python train.py --n_layer=12 --d_model=128 --n_head=4 --n_kv_head=4 --head_dim=32 --d_mlp=512 --vocab_size=1477 --activation="tanh_gelu" --norm="layernorm" --norm_place="pre" --norm_eps=1e-05 --positions="learned" --qk_norm=false --attn_scale=0.177 --bias="all" --tie_embeddings=false --parallel_block=false --init="normal" --init_std_qkv=0.0442 --init_std_o=0.00903 --init_std_up=0.0442 --init_std_down=0.00903 --optimizer="soap_variant" --lr=0.00792 --beta1=0.95 --beta2=0.99 --weight_decay=0.092 --lr_head=0.00737 --grad_clip=1.0 --warmup_steps=200 --schedule="wsd" --decay_fraction=0.341 --decay_shape="linear" --final_lr_fraction=0.0 --batch_tokens=32768 --seq_len=768 --doc_mask=true --z_loss=1e-05 --train_tokens=104200000 --steps=3180 --dataset="wikipedia_en"
Each number is 128 + 32 x the weight over its row's rms, rounded and kept within 0 to 255. Layers, rows and columns count from 0. The size above them is the row's rms in percent of the matrix's.

# layer 2 MLP up, 512x128, rms 0.263, rows 169-174, columns 0-127
size [ 96  97  64 100 111  67]
[[127  89 116  80  85  84 140 157 139 100 116 107 158 199  93 105 149  91 129 152 106 120 141 148 136 181 124 120  76 127  96 125 141 158 153  87 103 161 136 102 134 134 130 184 139 123 150 153 156 145 116 172 160  96 107 111 138 128 198  67 170 163 117 160 191 132 134 160 135 123 141 140 134 170  86  94 134 113 101 172 109  89 135  79 115 125 125  69 144 104 129 139 115 129 217 182  86 112 155  44  74 135 146  94  69  93  77 156 133 130 147 139  96 129 128 159 134 207 158 158 131 121  79 130  67 148 100 103]
 [ 96 153 131 163  87 125  89 182  90 117 144 108 164 102  83  46 124 153 128 148  94 139  66 166 134 150 146  88 159 172 143 153 147 106  78  85 131  85 197 112  62 162 105 142 182 114 131  81 119  93 142 134 105  93 110 174 210 180 197 122 113 108 158 122 162  78 138 122 132 174  96 152 145 116 143 150  67 129 203 157 143  83 109 139 131 100 117 111 156 120 136  99  95 114 106 149 113 107 158 122 128 110  91 127 148  91 127 118 102  95 136  74 135 120 122 147 157 106 117 137 164 120  40 154 156 111 112 120]
 [141 184 173 142 149 146 105 152 184 142 175 121 142 119 164 123 178 166 137  95 137 128 122 156  96 152 110 209  59 132 133 115 137 136  96 140 179  86 142 176 161 170 136 168 144  89 139 116 110 109 149 175 125 142 128 149  90 140 120 119 146 102 151 134 111 144 149 149 152 115  69 204 163 114  75 176 145 135 174  90 172  74 129 100 165 122 152 123 140  52  88 126  90 168 105  91 106 139 164  87 122 171 165  92 129 136 180 153  88 140  79  90 120  91  92 140 143 130  84 176 145  78 133 154 140 141 134 196]
 [154 144 158  87 107 105 177 114 173 134 129 158 160 149  98 120 147 139 177  65 109 176 120 158 132 152 107 135 108 176 155 122 114 132 131 130 201  66 178 205 127 202 141 144 145 144  75 153 132 128 145 177 132 153 129 151 102 161 103 122 139 138 114 163 107  73 163 160 170 121 122 135 148 142 141 122 180 130  80  60 116  99 129 158 156 107 123 140 109 131 129 116 171 112 122 143 183 169 159 114 123  69 147 129 115 187 179 175  78 108  82 147  91 117  94 106  54 156 105 110 156  90 150 134  81 145  73 170]
 [124  82 103 159 103 175  89 121 132 109 113 152 124 137 129 146 123 111 155  57  71 175 147 115 125 187 140 172  95 158 122 138 182 120 151  85 137 118 148 153 143 153 120 129 129 126 118 134 108 125 141 118 126 122 168  88  92  89 109 122 120 115  58 143  55 130 138 105 163 106 136 112 179 142  99 112 123 188 145 137 166 190 134 122 171 132 194 134 106 117 124  91 142  99 116 111 155 121 124  84 152 178  75 113 145 152 171 187 114 183 161  75 223 119 139 182 167 182 149  53 105 117 151 133 131 105 138  66]
 [132 141 102 146 132 148 134  71 156 103 197 132 140  99 206 138  90 142 173 108 185 146 131 114 136 115 167 170 168  99 147  90 124 152 138 117  97 100 154 167 113 155 180 142 172 117 139 114 172 125  86 118  84 110 143  82  55 154 121 141  69 161 162  91 166 149  96 114  97 112 110 170 116 183  80 133 125 111 130 113 137 181  86 140  97 137 150  97  66 149  96  89 149 118 162  86 102 145 145 132 187 184 125 116 129 111  80 136 181 116 111 176 144 110 114 173 115 157 161 103 145 212  91 150  99  85 153 115]]
# layer 2 MLP down (transposed), 512x128, rms 0.192, rows 169-173, columns 0-127
size [ 79 102  58 101 123]
[[166  87 131 144 146 143 210 156  87 133 105 133 159 129  65 122 150 128  48  73 134 164 143 134 170 190  91  81  86 133 111 142 142 146 115  59  84 165 126 112 106 119 157 120 166 100 122  82  92 177 133 115 122  89 136 131 191 130  89 106 150 145 125 131 238 122 190 160 129 127 129  69 117 132  64 103  96 117 122 178  62  94 176 117 130 136 147  78 129 136 133 155 132 141 108  62 157 114 110 138 159 121 146 113 133 114 122 109 125 158 170 163 103 131 116 152 151 159 138  94 169 164 146 129 100 125 135 104]
 [166 118 154 172  92  56 168 141 107  86  52 160 102 115 167 141  83 105 164 106 128  93 100 171  65 125 113  87 191 155  62 123 104  92 163 166 175 138 134 127  79 171 117 155 101 139 142 190 120 128 119 120 127  87 130 127 135 140 128 161 134 166 106 143 103 138 156 129 160 146 109 151 138  86  78 135 118 127 102 112 157 125 150 157 148 133 168 127  77 114 119  50 178 122 160 149 153 162 119 107 177 148 127 150 153 121 108 116  80 136 191 117 153 163 116 134  56  95 221 138 136 158 128 167  87 117 152 111]
 [160 131 139 197 143 160 111 154 150 114 135 169  70  95 130 147 170 208 149 140 103 158 168 142 129 164 181 145 115 106  78  87 137 149 105 121 104 112 194 170  95 144 145 143 120  69 137 137 107 133 144 129 176 179  96 166  52  74  95 134 118  71  79 145 123 123 122 111 145 161  70 175 186 157  51 183 136 131 155 107 178 119 101  96 183 118 149 142 114  84 132 159 120 140 137  89 165 152 132 146 163 123 177 110 107 166 158 148 113 126 116 124 107 101 121 157 161 132 144 180 120  91  84 115 100 153 157 122]
 [176 133 120 113 157 124 109 138 188 122  86 130 125 181 106 145 168  96 138 130 141 120 173 144 148 134  89  50 106  77 106 122  99  79 134 107 140 147 101 199 121 160 141 112 214 144 139 144  36 120  63  92  85 141 182  85 122 158 132 145 112  96  87 111 174 137 136 105 133 158 171 120 106  91 147  88 195 125  96 165 127 139  70 118 155 164 100 156 101  98  61  65 130 133 152 101 149 115 127 135 174 164 160 111  94 161 161 134 177 122 120 143 141 135 112 146 100  86 119 102  86 148 121 121 142  93 156  93]
 [180 141 106 168 136 139  86 143 161 193  75  62 102 139 132 140 134 101  83 132 103 154  68 195 164  62  73 132 111  92 117 148 127 130  82 113 218 121  85 120 123  88 159 159 124 156  93 100 100 116 132  57  81 131 126  52 111 141 123 109 159 163 138  62 131 109 149 141 133 126 138 124 181 154  80 165 147 176 117 124 134 116 131 103 131 106 135 152  93 118  97 158 129 146  68 128 150 116  96 127 118 145 135 149 126 115 127 158 138 143 104 214 113 148 153 145 118  67 151  94 108 143 131  90  99 110 192 151]]